From a checkpoint of a small transformer trained on Wikipedia.
Architecture: LayerNorm before each block, no position embeddings, biases, tied embeddings, ALiBi.
Training: a variant of Muon for these matrices, 113M tokens, 6171 steps.
Each number is 500 + 40 x the weight over its row's rms, rounded and kept within 0 to 999. Layers, rows and columns count from 0. Numbers have three digits each. The size before them is the row's rms in percent of the matrix's.

# layer 10 attention query, 96x64, rms 0.12, rows 0-63, columns 0-63
088:509537542478499511445529453422520519471544555514539541533436501563444465522486468562511460511566497485432534480525485494421434456444590489517465529527557470488522424507516510497538529448505532
104:492450484491515445505502529476452463551536434563473528472490512460500552438500472515524493526561502520528506472472492438539510384505457533474579451502537486523516613444529522449533502512448548
097:564442452501525435427502590494511439478501456486422524505472496580550517564508533495513542552510414483497528542485513501540562480495461537497553472485492527507490569432445502500442514519515525
084:401471518504536476526499529504472423511521493502448471583430496545406553508445504536501490467526564533529471499521485507481528506556522517444499441533454469482485510517585569469454556479481452
097:489494475509520485504463571482530523470478492518480502534576504484416488505460422545511457469474493499482562553574489437533520567461522508527566481489491465552492464529473428481523443414593483
092:507453532442514589475453509447521493478481547483499517463534507435480478485418541459449502521546603449569480524505490477517490454422483534520526512469559484467567517594560478494494503510496491
082:558490482451525495561496411551530490509479549485516486487493487519494493501529532542506458427506470552534467495428484466470433513566527457433573520426521429497439530469516472585544479519536535
087:496480536565513497418543424519548543496516466515417490427483503514449425484555503521433472502496557505539564478482510562520549499500513478477524573484451488438531462504470562452451511496518556
103:467533521513488486516523452532436505481473532459405578504505499492486492439465564427442500531452522508519508507513490408542477454479579470542538437575505460521461523527499501431473541531517555
097:467566494540498589483475500427420477472491521483519478576541549453471504493501512507558531601500534453527556452464448526498480550506536531469571462511458479456512515471482492429467503564474474
087:481529513562429509479497471442475526496517451531449517475512525485500497489507550469505496538443526564559449603537454515504491527482417593431465443484521536568493566485511522515463452545508524
087:510535512517514492474420460489543514518458562558464546535506543496607457552505467515468525476523499508585510507462495418415541493437532466544500455459510433430526520539460496511512524530456494
116:550544494529533432448519501549504485497496482493510515531534483565489503507416503459541463519523598442447474491471437523415473475492491481470566543564477505518485434581481523476454528471556555
094:514484502460431539521509486484506594500471482509484493473484474576479508526522454525467542453411511494544394525518567561456547434499524480493465506531477535452562510558469445508506550452559495
084:478561517586533485514503595423418490519496482511531555507590454516493476478489464489464612483546529483471486429449482529523502499512462513445522550505521494506490525543424504536503533494462531
102:516542523471490549523445488505521518472502483540486499483558520548529435451460527511556415439553503445578529492417522459550545525497460442500455504488448548574499495528467525517430516441519547
097:541517517527435504487532484559482509470455544557498523510498555466509453477434524587420488543569507426448449461532561517593452485531481493453439466481519489495491474516483568546519515471466500
093:502470428515467377519483509482489548451572495501515506474463572415474522500534528518545567515490576509555511460511472466476469499533486530480456552481508515558516476513490449455504554511521403
090:507517489551539488443436534531465530520554484541482505510521504546503519523564490468420456559528477484518518452512501504485434463548478545478504574522464406452428551525521392516451517541503521
084:449522510483559524544557485495478498456453533481533494513478610494534515542487479460475465456474540445462523519456564521546506508476484549421514469527466471521473490532456516471589426503603461
102:529479573574512553469440474492514455481435445501494504436494476522511485446529507532471510471505599417491502468510537487516561463437539539525516489559618510522457508515479491440505457514482480
084:453454494570484539511517557465401506517466543528481509553442491433482491531485511497582480450507501558472499595490451492529564492531449502505541487518572439486513515461501428472474432472492526
092:518428504553438535564556418533491535464477510510454498484521535489500411533504465538506447491501571441519567457453449526517520481507505487511517482487466457537473530529556517529557558517399476
081:509493549498486400516541504477516448490536542493501487392516498527562502450568503529494487548549446417574442540489552449471486463496473521514512436586477487515524492500457473488490518493569470
097:516413539496487446608449517439555554502558530520485476457554442541485533536492504478483529494473458523470483529576452506501525475489506503524564521451525564506490488450559497456459431436516488
087:487475563594504498524494483516418524483494442431486503513476526492466542501472579512514454512520502484505506474448484489519470485438580513519571423539488474485564572542429469578474458474502538
108:453536422449524462506568513539495496514493484489517490528523502488496501482517599506576538524445482423493533475472544513483539487504579574464453507422501403530519529450467491517457494529468566
104:512467520457499501518410490510525505573525495480534445499501448519430511590499518489426511401530408485466538561537489483516453461528509534510538485578522507564543453447504509488513518481546527
096:469522496561537508501489521480439491492472480488506449457534532529510548516549501386503479514422480525526524542468516419498499499563515534590577550431558410448509505484487501444486499482480509
087:412502477489510536538461531547452453498535547504505540387452497523472456546497489462466535546493494477467488491534473541458541477464471463535559528518580494601505471479486502518464454451583528
097:472517563419412427468444520458515487526497478491486463499562508467488420512518486535452508461452526536441482499457567507480561486492558467525525499455479558582488498550516524556513509555504560
091:461445475573456492513457603505453457487454538512491564453496452567413550531515526509476466493506470504502498518491565463497497546442456529500516507497542488466564516528528464436559462561470553
102:486502507462453446576504573505490521528468516530517500454476560481474447522531597516380498487521554513537420494487506536510565489497475544485490421490544443495451488461505567534517515470456492
101:471518470476524424508590470509564505568560524524495437561473531449501475447428486568585476467473534498497434481508447481541506437467533510467498493513473489489480528528537527523458506592503465
093:454517510496539474542474491531505512506540455496502525476566483493439592459569498423452510516487467550553532506576419523453448510536476505403516513486513510477471510552597482488476463527457467
100:529467601452494563489439495545512505479525471533485530454476516504424479425532497520440501478498442560467514518558513492500469459426539511478516499540546535546487541481501438483487492473442614
085:511516456428497449488488581480539508513531501537539454519530477524526524543508506493476527501476406513469419526536545494468585546464492524511445447482546497498545440486495421524486473510604436
087:522498462499531489484458425568473505488463481485508498515516437542531504367497496594474501436466581490500532439522544550485520518494472472472403496522500530550492512528476542541535520472546544
090:502470472491476547508496404494530483499547475518414458514401539493534532502487434487459501468493576468566491511536470471503462568518517465466565531462538513532542459551535511528597535477458486
102:473455456412519497485429493520490458513534460575481585497491507385451514523586474466530490502574573548496485522470485422506509441513534459528496462500475509503562518510484551485477491509481510
087:443507479472500458448516480537457445543503493501472483536492442520495515519516455481540537601523406458447571479508509519518476543436450507497522502582477469535466540442504512545523565541449573
092:519485435377506516558439541450473507566472565547545481498500455453532461431532473498529536499496488515548543507506521530522491532530547527544517473474454511518550555510465487538464482469395529
088:537541498578499509445470533464480486431490530406467482573528505484489503498601457510469502538419493487499513459571451496542507481515568536498489518524530463425562451499542493508553558491503461
085:444456462474534539476607497447512511535502477508472414509496491524381537521542519497486543490458501468521513460457480504509585473524505437497533475497540501559452502547534509430455455555500546
083:459542439534490568529516496498522547446534513493435479519494460556529437486536490448494472525474519550432505522497553409514522504476523591544490506483513428454483461554446508578458485534433499
104:501539505467488448447550415539477481518506454459513453518449509585546468514539528538521570537485511500533459491510561520447484479393498457473468502518514527469482577523517506526462533566458418
101:488487418455518510584553451515432581535451482460443460540491498479441482533483493461517531513453500475471501502507480479453498575519517501579496571471485463479463489471466507562518492483606545
103:468459457509516513537544526544447491521542507473556457479490532495438512541559516440489460481442517477471509551528514539420451601581487480530527505499454420511495545541447492483526562526544443
109:488473473431495540539524439486605508543522525485518487461466535441465447532457550522493563499426537514505464465519470548463464528478526518528522502466545536444520415537527550575535469492530435
093:488477518478420482512518416522511554539506583474501463460503504541455456499499567521467496436533512557511469526543564537490392521483535515522460511415497518503460451558565496479478531470544539
095:511586519454490456489554496454532530521456541482504482489513463491453527417481476537483568491525544595514466425477460514536495491574554418469563459504421513464476455471466510529544509522497503
086:544456506471518507512465436460561482533529459529506428520507519476508464514560508470507435589509561530458531505447457497557511487450455499489486471510467612534505501471516562467597520443470475
095:487559559470454505547559530517499516478516441487539472534485513523516449577525495524519472480525450488518446462537429504551426494505502520490500496470466490550379521495418487517446489508599457
093:504550552514495564457564471527541478427522517517470499573457522459542488460492435477472488539506502445468555518438538563476500525487552462475471486433482465493517539549445562443431547541553502
091:514492476482496405435463463484545556474577455540522502589454474493542512470576544494564500526467450528579500533449457508463488528471484495524533539498475423486525496441486515528544517510573477
087:522413487527557523501532452498519503488485505516485462487544555496533529516463561509492503487405511474589478497444534467525471479473509475501531507521475465443451512469503526678490526502496527
092:470491532473521547588546516492495516441428577529505479518471534422542439449508468460483544475501482537506474508480509547519497515512543443492475458487577466536485474474587512523458394549468486
094:504516529508553500450434480492498509460557489521451532544460482556502467403511504505496549487565485465599531483481562459418549467475470502515455481582528531514518469517537491418488536560480468
104:479551501560397514550473471463469549462476582531534490450499516431497496509454539538530519468548494537563504519508434495577518520468413508551522474482542515456494524472451447478519437532520467
098:469503490492524574514491495413442468527548504509493531466532493533494435405506534561455507468504473528546443480490497569558524428491538480508496472550479557439540519513462533475569481572434487
083:512562437460475511508528515537586519447436469519583524505591518482467473480526484471471435455524430502516473481459501472483470530531518481435473463471601576490516434515508478533502536506469529
090:551479460457505530533522507501482525499552592429499531506476535534508568542451477581526546487462511533480499538508397471469477499427520496512495408500450503538447454543440446528508545511466503
107:538542526525599447532512494491482517456449490442585507458531518429465485511486576559470563491442557455469458548516474507482497458508562483502490493524551511502451435521461457567460492463518462
101:527532473551517581452536541524444455488466538515496550521556549518513492501432512442541470477583571501538552450462478528590471599461488520467500501471488462479471446503501472451506477489462467
# layer 10 attention key, 96x64, rms 0.12, rows 0-63, columns 0-63
088:582556456480506486442509487506527467464448501475519522545487469491432498439480507529429563539448561449433531523494462523584495431552511463480496522563527500511516484539478472548418478540542531
103:475488387529522571517498594507473463492534488483489517526404485491509558506499516494546544546504435494497500510475508492440543530510406521470506538533537468517513568429530515480424506565474497
097:494527501514529505469488519519472510423479472493461530544539523486499559501508466478588512535496473537567413567576543506493471464440411557532535439534499437541520506421458508475497483447532520
084:471539445440558591497524566544488504493579515473532453452486503456404525472556418509540550499533557487462475489518485506487528456418520495440508500469484521500538484533492501475523549526564464
094:533472549497492514519506553558493475513507548479438475455548497540451515527531501462512497497418465598486506538465466463548450486487495413516532511555451481620449470562531472489471522498542460
099:517474527489485534533473504512536498500533483564434543461468556524478485526460555492382550531472572481512480492521460502486547447496477449447536536499526460534551528506485469408535594449475459
078:481484500507593492501564503436467541532470485529516420462470588394503511488513510521483555447448491512428480506473475476505521531557506546532502442554528558497453580475552504547497523516521501
084:518520577534511569530540482443489439492453506502520493474498522511441480510420501420499500567549539456505468482522555506506506517529456499496379468550482494422515507577481553474561487542497490
098:463537524502550530487438534566507566536474513483448522533529468450523529518456511571500478508422496438513530501496483477497576460475503518500466580522527516466490520556479501398490525507506375
102:511567528505517565512518497575494537467510458478503493488501504410478535523558487439511477579463545491576558434475444571515441522531502444488509530419486459453530540457476491483501490538443471
080:486528515457466534544534551552511514477519493502518503444422539484557449552503487459533422494532465475548424492488475466533558425522408580530542507477558510516531495465533497514482465492481411
098:550421560470443576450397487480482514488537523552483550550527493460520479469503538460443526463470462478478579473548520517526484523475456498527482527571431537435534566492509538497504499508513540
111:498588546472566504483494531463482463459515457481526545552553584490453499512468533514504503465514555465495533524540498468479452475496594503510491504571437436568525461558450510465434532515487440
095:493513597491485507526542478496540487539478515568518468483514474536534481446541551524425464507501521470465383559501522451466469448380505492497479529554532529451447497497498498512551479511556535
086:466476564560502497473493571580481432486487509518500529477485501471478481538470473468521452542491535418493564517516523466409450532509569535448509485540475561548495517414465442465492507536466558
095:516470473513495562534520544469500536435485462558482541447547510494528479558472532559522440416489570477483541469456544516542456489523451481543439418511469529572510424535525515451489475495460539
096:537424490512480520493524509498445526549472538491530555502491473505523480489425546504551524494555585407486468437489531533568451496505570528453495505477551406562450513467538465525532522448507489
079:539518571501538459529548506515582523545501429530518580508524530519503499508451392575512546487524429483493470504459457495476522518486452426432536530447471505528486542522530498567493484533453477
090:480480539510529542401507563544465494537476466490480521467514560483501526473478514517504562553525434511527572549445514412520451526507495521507511488504523428404547489457551451444527488455494557
088:524477484517532513542512553498497571525539594495481446601501513549432471523463496504469451431484524507450505525519487498548417579539521444489468509443467445515516485433477556462540522494508468
097:565501523529526520495398493538498481520496479475432540507483416486509544480465518400461452455538533433465461558484538476455482493543511488532503532496533492539551492530503530496583584523438530
087:497517457479430504488556543544519485430557498484455456483505467489546586538528440453478464522507415497464487527516502521537540508537547494468531491531511487523480581482573476401519479543534424
096:488531462500523561490572466501490491516484598517451519496521533462480557479444492498475527500525537463499490365480515488524428550508485494448509506502530519505483447529566546518565463501428414
078:462503513479566530462460549461473509475405484566516511496525443625528565545494549497530511452443488485492466490527503464532536472504427519505500558440458413541509521461464528499503471511508537
103:469485529487501461613492453444502453500561525466523492476528421539502559535511501488508584541453417506545446535535403460494489466522502466535515475515557585527523480510501483459490469487502527
089:487544541564503574464515510562457506572514534521425509546488494474498579573509509511465494538490534504459439495516507472529505458523567487496493451452491484453499559516482476485366447516447511
104:506482500499544475450549483466523569487494554484424523568474550421544482498482513482560487607512432491455554542504486580484506450476515518477477488408490492509489498484431472551550474523468516
101:544563443404515465512483490482519498575526498494546503489499442539410516537492535484515540493445483560466511605511492481505518532524520471572530489521488607515439502487481479446524453455529486
093:437568503500540565470498456433481530501548499468453480491521527486508505523554460465530431579402446511512468553494503461494489538577477504393505547557525496453506529489527467485556533489511488
091:473487520555514512460460557500532407457529498492472462487463447480467499592506511556446544491480481433515458568487482529520491483531530516516557514509514497590458458526431508502581485470528408
091:481444505431491538478458527484584439582472484452470493463505548494533436482521565505478485473461542540524472485574521497477551498436501467530411475489537563581455494488518522552507477543462479
092:463490495581482504439482570498527520521548472543527505495512424472497512523521460361464464511565511561482527560540431459522490503478448532473561553520565518520486487520502452431495488504508507
095:488482506450484476534529496533466509489483506524491479537526533506484459488529523488396443578596521476548519438494537547518515469450558414417479451488538463433498515522483557494516473442484570
096:417518415571480535464534515498515474513486489491469541492490539477475509540477525579478504532503479552490524519439522550473478443579461482543418426462505518488542456505529504549468510531395538
092:518530535534585507571458561586507395561492526539504538500538524497447505522507499510536562491460532483523507453520454517515436495412455470464538485523453516490463512457507529472409536481502499
095:535547499538476582503464508556481485516527482506519562527433453476454501505499485546470450475470530496422509449484473496562459566477470448454548592545536540492417453490527532444524535498541453
084:540559484408476524464549480505461507463550472439536506481526492560545501515495445419522533457491488518480470502427569598491538441538539474505466455525492495475544525513564486533546525439496447
092:470444504463502500436511525502499514533423519518551495573458496590502473516459470532497501521532476530456501514477599485434539529464443448555545518554497455500490504514447468441518566496478593
087:473453485527512419524492427489570535591520451565495546493534491454486452550495506509515495524492448518495455543538497502512427520517442522482432616455506464549494489501492488549534541457533459
108:429491556452542467525448533494519530505508538528455555481474459405449482563498514519490493481505514532550470500473517459573584465470477516469510521548532519482538492390507504535571414503478496
079:527529437563487509492417455496482491513511480524455514539483510518522515524502479517476495455545495558574533569559469468394521563472550504485571501449482549471460586469506459431495549519483471
085:502512403476515504467520557520546513482447537550525585436489438478539426489466434543537531511516479531505533446474485534537556529570539503493526521525502575415509503483460508529500455542451468
092:508524483589511425468418467479484470444485470526529516502542477572525560497549486391523555580452550563487525481524476501527484435466504512480491570489513483526515448523498449476499492466462541
093:428499499518531591571546514480571498470504477488514517517470476481480467480552482503492478525412485493606514481377491453470422502460548499481452537521509493495492570515505491510507572482478519
090:499549493554523469477528416572512482474540468480445465476542456448501470463527445475502495553505465502391514513453508518481552552506511581449475479469502557510534526474503470494544490476415585
105:465481493473475500450513452547546449576480508500511494531492460488519548526537472508459550519472519515476415533560529450433558481494456471464422472469534489462503590551514514478491607560461503
105:521449486539533472496539431482533428412535530431488475477496460496526461501462453556538537539510512480591551517532565533402422557487520465544511455501497492499535464481456495534509498465536511
110:507555497476590483513483505530532412485503513451541451534521510492561472478485529514489484506486511494606503479528495545438458525522495530478407589510444451530541574502469446512520447491511435
105:455443484508476504506567442503565468518566507483460511467514509543512488487528492590502570550452521489490450465476517560492452481525542448499428535442468490497508440550480617506543449502481465
096:435537512507480528501494506581474488593501496522498458499489502431528450464528507541514473549415537469449465457482603520472461507495514414576497509498467432463525540543488513542510473498556546
097:470566490508491542437532470451499548545472565494503566464533493534446465457513463580536513526511576465551468453448492476512499480493490515471534484384461516523471463529477474583424513524490522
089:523455451494478497519467440483528573608537543495528494453488507509501500575548582537500502526531436514520489469490505478516511538424423484554506497481511543450446510490508512481582424504427478
096:481514534511489508550496451502500497503507554485466481445502540464503490499518499493462453489546553504450496517503527574423462472515548492482500469558501433534434565553521413569482489627455450
092:466493493536534591496519471446517502572512548481487475511512521524508465532447460415494511538511450536499549556481552457473496527516427509453491509488545541573524461504527538423413474578542468
093:494544530552491445464562507532513534500533541519502498419468453545547541595442461481520531499506505507546424479558469516480465423519427506460525440479485505544538574454523501487552535498470455
093:492481464550497474473597471464511536476510380481489524540584485510491474535492456533471512482449515380554490471580464465495509489503481518506499465549479486495503480537491518549530452561457562
096:535463499545477544530580418496489501496379522512519514544558436451532434477497489487506506502504517552497532467402497523559468515495539451442510464521462492523523476467569522523445492557495540
088:558498506439454537496507581511507481541515503568514524468476419504559532533498524446484498472523461481438496536470479420448528442469426486515467460457557542540504472487516515456528599491523565
104:533451459419465492574526499550419494432501498469522473462499496497429520495540440544533416505530556503477509515516443519561450469551492477552528440446499514545523514495502508566459508567528461
100:487472549459458594539520511541503460548471494463524561449486430590463466475494552530449443513507544496479456463516456471571563488474489532538488515477481534490530427515477520489474511529418569
086:445571503488494497454558534490510501563462461478466495499554469597506454455547536482538499406456513546513501501411541532527483545478476472464553464501551463495435485520533507558561455532497540
093:537542510465501505445504468448539422496585493571486553556462542415545477495554428533499467561470502506490539507515460489507537515478481504542457479539484499548473494528507454593457474477499414
107:544501574517540497437504492479507443430461534471484479567520476558523504504551484519432518548460493465521530504459499530514579449500535417488463516535508492482439423570448511596517480519525472
102:494493431464475476481456531525537470510484496534474480539621517465458520444454554409512479488548495466505563572473468439575499524489519484566579521490454453564495527529486505512526456509499497
# layer 10 attention value, 96x64, rms 0.145, rows 0-42, columns 0-63
107:483438531527536429477447490488482513552480504559566480480545425527494563481546528507464468511559567511528421475422452543456497506532490488430451531530551530510531495463496472494486599510474487
110:589480452468509513498439481483497451507494458493501435531511529535494448514475524603486578520529522507500474509535532502514587448522513591516395436478499488440491515465459471494531538514445500
101:569503520503517403558440461449471497508524489500450489543429597520507512546466516512507549463572451549467474504464510492550514418584499554466507445547559489486467485529507484507485507542481496
096:505571439481492546552530457510441532486441501497441514516466503384530415533524427511522491522532453547430467456448532536535523451529506474483531534523542473497495548520463452538527507561506520
096:491509453489509502592500536455457443518507510518493546566522592518514490435430456529463525510509538440531447505471492509570460431463460538468489464563442516515489480502521600473482501458513545
091:536492492470420512529507509467442466497483550532487473462539521517529547548548420582456516482454504433465566559494518444552545478443525531486520465466545492432482574473547550503501493508496431
095:462414479543486476478519584500499510480516494497532503506429520535515571525480533557534547559465522469499507526422560433538541490495552461451472493552437578454439489487507454471549499441507477
120:509526528529457472457489525548446541560520512535557432451554476452453479537544489535518496510521480569502508525511484492460445511546492550498491424514510504454522587475392450573439492482461486
118:497512426600488432498517414479515522413422452509526509481516478460527577492447508527509504510491541511525470512527427514490459445433492517492513555523543502519442565470517562506506537529469461
098:526544474503503462551464488560504475392403511576434488468466565518471458517586570497539456478455563504504484466500470458510472568503519549459488500534494466481540475489450522510526531543487491
102:491571494520456536468516469523490565612452503483472509539503451513465519492561526490548444468493432452516476456494522448463457465462487538536552560502487491478572468518567560483512458459560446
102:512578487474466455498519560502501483442541543494496485550489520456522509399524538485485483457468463522511517461546584502471489516464489488512445571596532515530510471485548464512468546513516376
112:458516478402497465478477497564493561499465475566511559538529480480492565498525545455552525488489557451494462577457443491514494511500438501469489581504465479547473572545485501498470564447516431
097:469534450514538504550514511454392521521509460479525534533501531496542515414524513464474577510469491500494474478476540415584502513446491564453458490488507467456475558502501556520473398549505478
097:542484487520524521510451589498583567547533495486458505529434501581426526499498459483513501505518598538471502463505512462500529511450462404540493468494492485456437511442476508465491565447530488
102:481485486480530527460464529497544492509481448588490463546577419492409514484511486505468489522544478551507445465499563518505495536472485452382514518551462536580497491532519425504515548478540521
108:588474400520499473508479383502496439496532608485518491576510521447480506518516556499492508534489460533526552501480468493439456484504491500489491510419515472555537485457542510483461547552518503
089:528459489507559517538458503512474552487510562524481453477510507472518479529531456520583545532510540518503483465548436486427481489515489496561416503555529524501444509531513434477484454608421431
094:501481481452472519538519473463464479486509463503494503500523473486437513479583542588514515508531482531483506522460426549517545435477515477465467484564488475569500520604360527511518541494526470
107:541578450494473517521536528584541496492480541522464519481496520540482552547493475427483528496533396505510449443458497570451524483505546507493501473558509496551505443527476387510457492432499482
100:549426464553475544485548466465514452490512478570511520480498475433494522520471539440501529476458540464394446565472543475421504522525503510536447538527549538533475541481546558481481554445475505
086:480562559487561519527507482417466465553489416538511490474572403527538524512469518510497534543430540486528455483502568514480510528544448487433511447507448524539441513484488480465525551439488508
105:548391543491506461558484526542521539558534508522438529508508427406517508594474496524571470489503511519463445489539471462468501530507495480481462488508488511487513455485519485500499605495521409
092:537409521486464457442532489429461542479623449516545502509484474523454479519546455433465530517490553528479502461520468496557529498501434553470495538499486540526498550579477450495552534481496524
092:507469520576486532475550496525484534457500480523454481481575509583529458480526478468444526479546491498526512515451418485482434452508481454542499541474465521511498518509469495458534634566424524
099:507472483527451553539506480495492474467461564527452510452519505506563512506485521491419506496527500492498545519444529445492413503478542575467483525497482522461490514503499622562370547487506513
107:468557537468537422511518510562482549479500475437502508414515534469534535528552482465423561547544504559437527429506502496495529490455496522476473463449457580548445543508554497508532507444511482
119:490530510467551522536465452497521507445514487602508449468517443452490510526472513550505513492511440503445508463564468557531518432531509506504462561459526512486555483379509496601462512493454524
097:507483552447468552539467514535562475520559534440478505498499474548459475539513465478447522513508466467546519458563535488479448473587492484574528473507556490426529563385490483514487464476458467
113:560461546468482418527469516486498528512511542451444471573440480561524450528465468482475492519448489555567508493518509512511511439497545495502403520468532524429538514526538573511502526497523399
107:535471492491469484465544504529380496529482510487578429462485597520508487552467520484484559539473485582561504448515474510520525457490482492476456489508470480425489536508540555450499593525481504
104:470509462505517493504473418467499533506507500505537487465498550477509476472526517455616419439571580487502542488479478501571486461516494455478468514460454500587497482537527527513541529395476545
103:508460556527461482497444566438516440442454475441476503475485480490537497520520495552501532474506475429459499483518486532517523575570447535498507453492481527517501606493482539510597413556504509
113:482541560440443625464539534487491563471509478516545449481517468483446584482481476507460446507511474464519533527460507519463482414505507481621532492546517481480484517434504487499509502501529539
097:524550510514530462473501497530502471472438545482456469441558428481555515545473482557443505536510531531584504490417492519472454424460559500491527553555447519501458515461482527491460499576532434
099:511542500494552556516496529538524573519432538516578492427442485465461508548527544419484512472491512437425537521505483502523504503400499537450523486498508520543474536546524480562475467481416461
102:503454526546560502476379517524482498461528520507523427531474468556591502486458468517458574475537543480587473513491483465556507488491531498584475539475493483466461505452543473564477491490446487
110:531475531504493574537530441562384487565483428488532561522487455459527549516554546498515507529500584469452460458451532492471536461529488516541533500507458500479473515524434450453472470485553486
112:533449470532438471494487452533516528477582403504534491479530436544476452472498499490483424519557528540475580518565473446449510484554492443483533522533505464539518522523534479483503417553555478
103:515524489514491557407492517579440582482432490476477505559428527502521460461509515484454506490468465527537559537477483466478425461439501555463493437506498500498521579543541541526562475533514468
109:476454531500464525531488508502544560522535518464484502500473459445446484456497459444555488471494542439523537524405488546473482519537396487518542528507466510505640470549473521519472490486531557
090:421479571464421460451455509512497470597526512534488452495492458555510537528568476553515553455502507502430553479480459467535479549499491456472490486540518506503607476499445470541458510509509544
085:579566531519506543523479553418472521468493419438538469512525496474545507549536460424515521504483450514469508494444511560543526536473460501466506504471503471466487437468421446508515600531533503
# layer 10 attention output (transposed), 96x64, rms 0.182, rows 0-42, columns 0-63
116:508481504468512560472475535484556530514484518532491546468466482559451426539514507459392469452477543519546489600552487481506450474433563409483549472555469518523478474511531503451519501541525521
122:492551502485591504484535456512472516479483565453537485540498461521487495488515482521509505514458357476517567492557525520502484502464554414493491567551422486503499450505522467487534536452543432
111:509523483547503504476513493440473523449507552466518559593470571508468513474551398511520556471513389496486543461533471524552450477474540478488434517482460539550527437516538479493493527546456508
103:566525461520533508459522570486456517533478480511470489507477535445479559456558462513488502567495479564545412445520457500459470551494440474494443546533454499579487553422527473571510492529469511
108:500553508417536497506456465537549491472488561499509488557473455462567428495549502520524540412579478494456531468488504549589507562470511489475516480489441520507490459456445494597471476488486509
096:556411439498501460524440489567482570451462525473507525491577501498516465517472507496474557556470400491506558427558507492532507564584505504539500484497492462491512506510487477556472422482487516
099:524518473511505476506540435539541529515475545436540515468586536515516458526468604558436472475490454526409531462496560573457438525483518524490442504499465538471499422498466517492542485467504517
133:475488550523537529548488510490437567541543491453491482482551483486467551525511477445426505555492431503522485560601494437445459504490459412522507429571536497513525530518504476430533484491517514
127:563513512472465473467495492471645523488483501515492442503497534442475393610587483453481489512451543499516501497497472546463509503504500459505489558512495476484549473557478503530481469550518465
103:515517462510526476429549518547447548494487581494553418450492526450512471459544490528513429509558507540589522540532480500502508422531452476522463477512436449517477545498538503449476506578460475
104:494474574547456455527448570481513454471441478469464499482536514484554512462483548529498539499451529511556483497459520450496529474414455545534542482464524477442496566502538485571505483623476493
099:442518443429556579385493505504497518558507435470497521441487552442480494492528541463501567461445516504492494548464569473517561435537536555546505445505516490488511493499495485548478538531504487
114:504488518496534461533535454561544548493456466475446528473524535431547455473548524493472513447448599462557484483491454485507541420437517438533468526514497499535432493551460531531497526505519588
117:495525524455535504508513464515518545451473499523537472501566457455531479518549534561526540459510420506473473491525508433519451510580496493481480528424480514423487483487466432646501485538513527
099:504487474562539441562522508502473480503485528458455623482490426508513497583483554537590485532507543484490452528488483562463475471494515549442449466562463535496499454521496494469454495503519426
115:539522543450524555489463555477477469608523489522439550487530431534453446438468513509451479462513582529503416540544523505472548461469497458521480485526475523588485480543522490503471544456475512
109:489482549495469526487529549467504450464484481519472458535516491495585458453536424436460523516421509506510572510446471532491481478559545506457527535524540535493553466425586548512423539541512472
094:395521494499512542455603485461484551531483544532460547539477529471482510592485543475517532527456499526468556481544481485521455494507481398521435536511505448486513494438497545425479501528534483
102:508555463466567468510437510457527538495491507525485495541535543500550492504454460514458449445482463505489535533518431447508500480498545488523481548528491461689475506473499436510500502485497539
106:482555513445476463445526495490450499545518462467479528471549526517454563479511444490494541577533478495476451506492522610522508430403513499507502462529512516592506529407488528519485509543449524
109:500430506509456511431491465519572544489470478511496432423439467508570457525479503487470517521475544453481506452517543468509527489490550471549468550572490521519528426528481584557557570506512452
088:507448557420489465522464497504489490558496525516565581495465432540501510508522525541467518504551526576428501468533478453461521446464479501540525547533470448487476438603493474490530496428545532
116:494485528559511490463541479503482538549443497433435600537433539518549472534456499525477538504474551530506511491535507453432529497477556497486469440560468442484484522487522573400490539518448495
094:516515462487513474574492441449531516527552484498510543521494442491464494497443480498525501419416554550513431457632520456467497501563537489517527509490495546555464435483487483489537507483569501
103:484506501461511454578508546506549491531484506562476535423417557479477487538535447411495437474493467478555571501547523491487524511482494504520498514478435503581528531453510539448501451525579455
113:538466496481519446475393481569495514479468502523477439440506507478593472531594471514434531530569466436514556488528547496527495525560506486538519460427480487498563511466519524523459475523459487
111:564524532498548517492508457480509519539467432555514567482555470487476591577500444457533446447516520557463547490487458503477479434546550470548503453463477520491478495447459534547518427446486529
129:549507508509509558420529487497498501542509459517450468527446463526445532503546469476401450600482526499540589439516500528513510526504512474498516517576499484449480510511518396453511537545459482
109:466447475563461486553503511520425424517510540458493549509456459517485584556526522495464545562488416450518495505565478480547472489529495543500587485562520505427510563482508484466489486473465458
120:503512486488545506500485443503514525498507538436475509571440518502565518540470562525520589499422420522541510484511537544430435477537598544479522482437466527468487496479530470457469495553470451
117:521510511437524493572480471504589531496527561453487469489500491528509531468520435494517510505428425610537571511516501450466473503522531495556462494474501535450537423429529497464502450484560474
106:516502457526525470485458503539538472493534508537474508540500535448498520448496499439491450418556648519533554446393451460521460514484490443460512491516509507551503466536553498509540503525529478
095:547548518440434539532514465523464545541498475532531528515390525536544468477448478585491457487565454530489611522455495492480508484420427529532494499471489468513474472502511487478472552474527523
100:489469482526529524521520517426488469515442541570506517499511496519497378506435469497530518397472571561493479495492552508517542511550499497495524473423445511493587498487547445523556482490447505
092:461485517435536477521446547497542489556544477518548488544443518460467471487503556485493566377433548529432438559474483439492540533539483540514449501470554503534520494514529475519469525480474556
098:540547468484515516460440479438451513478541499485533495498533512528457500544469497517582527556487542501483637437504523494500463557564519459517504516443474452450579467500481476530425499529492453
107:438495453457524442622490523526448499514489535517530506492533536513496526500532490440575552460541505459496511568484470495516467433504521524433474512484498473620456486469498509539446489443488554
115:468533492604495577499480541542518430490458476437423458531461520506471469467485468482522474462548534432543526556433540512461461553559435467504534516516523505443542503540552508490501519522528453
101:504533542546474512512528493490533417485446537491462591548561525466485521457466510527564515522453460487456450525487497570472540516476532487510459455428496562502526463420518469446554566490511433
106:523472521554514513508551541468450509514508524511577507503493480501425536563504457517510446518529591415443536494511510534493509588463522455533447502472515422491487465512448531443508529404460525
108:538563572507495527480531498503473479466423460517480483502541522509527465494511425546499459494523509530503438469533514580522537449474446417492462513496466511431489492519524509652534526500466534
091:509543453531450472516551502497498463495451481502541494475479548441551467559526517535534513478545426520439475435469466482470532457516409514463497507553461534484464563465534537572527504505614479
086:476505450481454529497526458506527432538551495556433465472464463530491456504453504576514493440533549439502568495524509581493550444488475530468522472478504536455470543565474603545499503532452530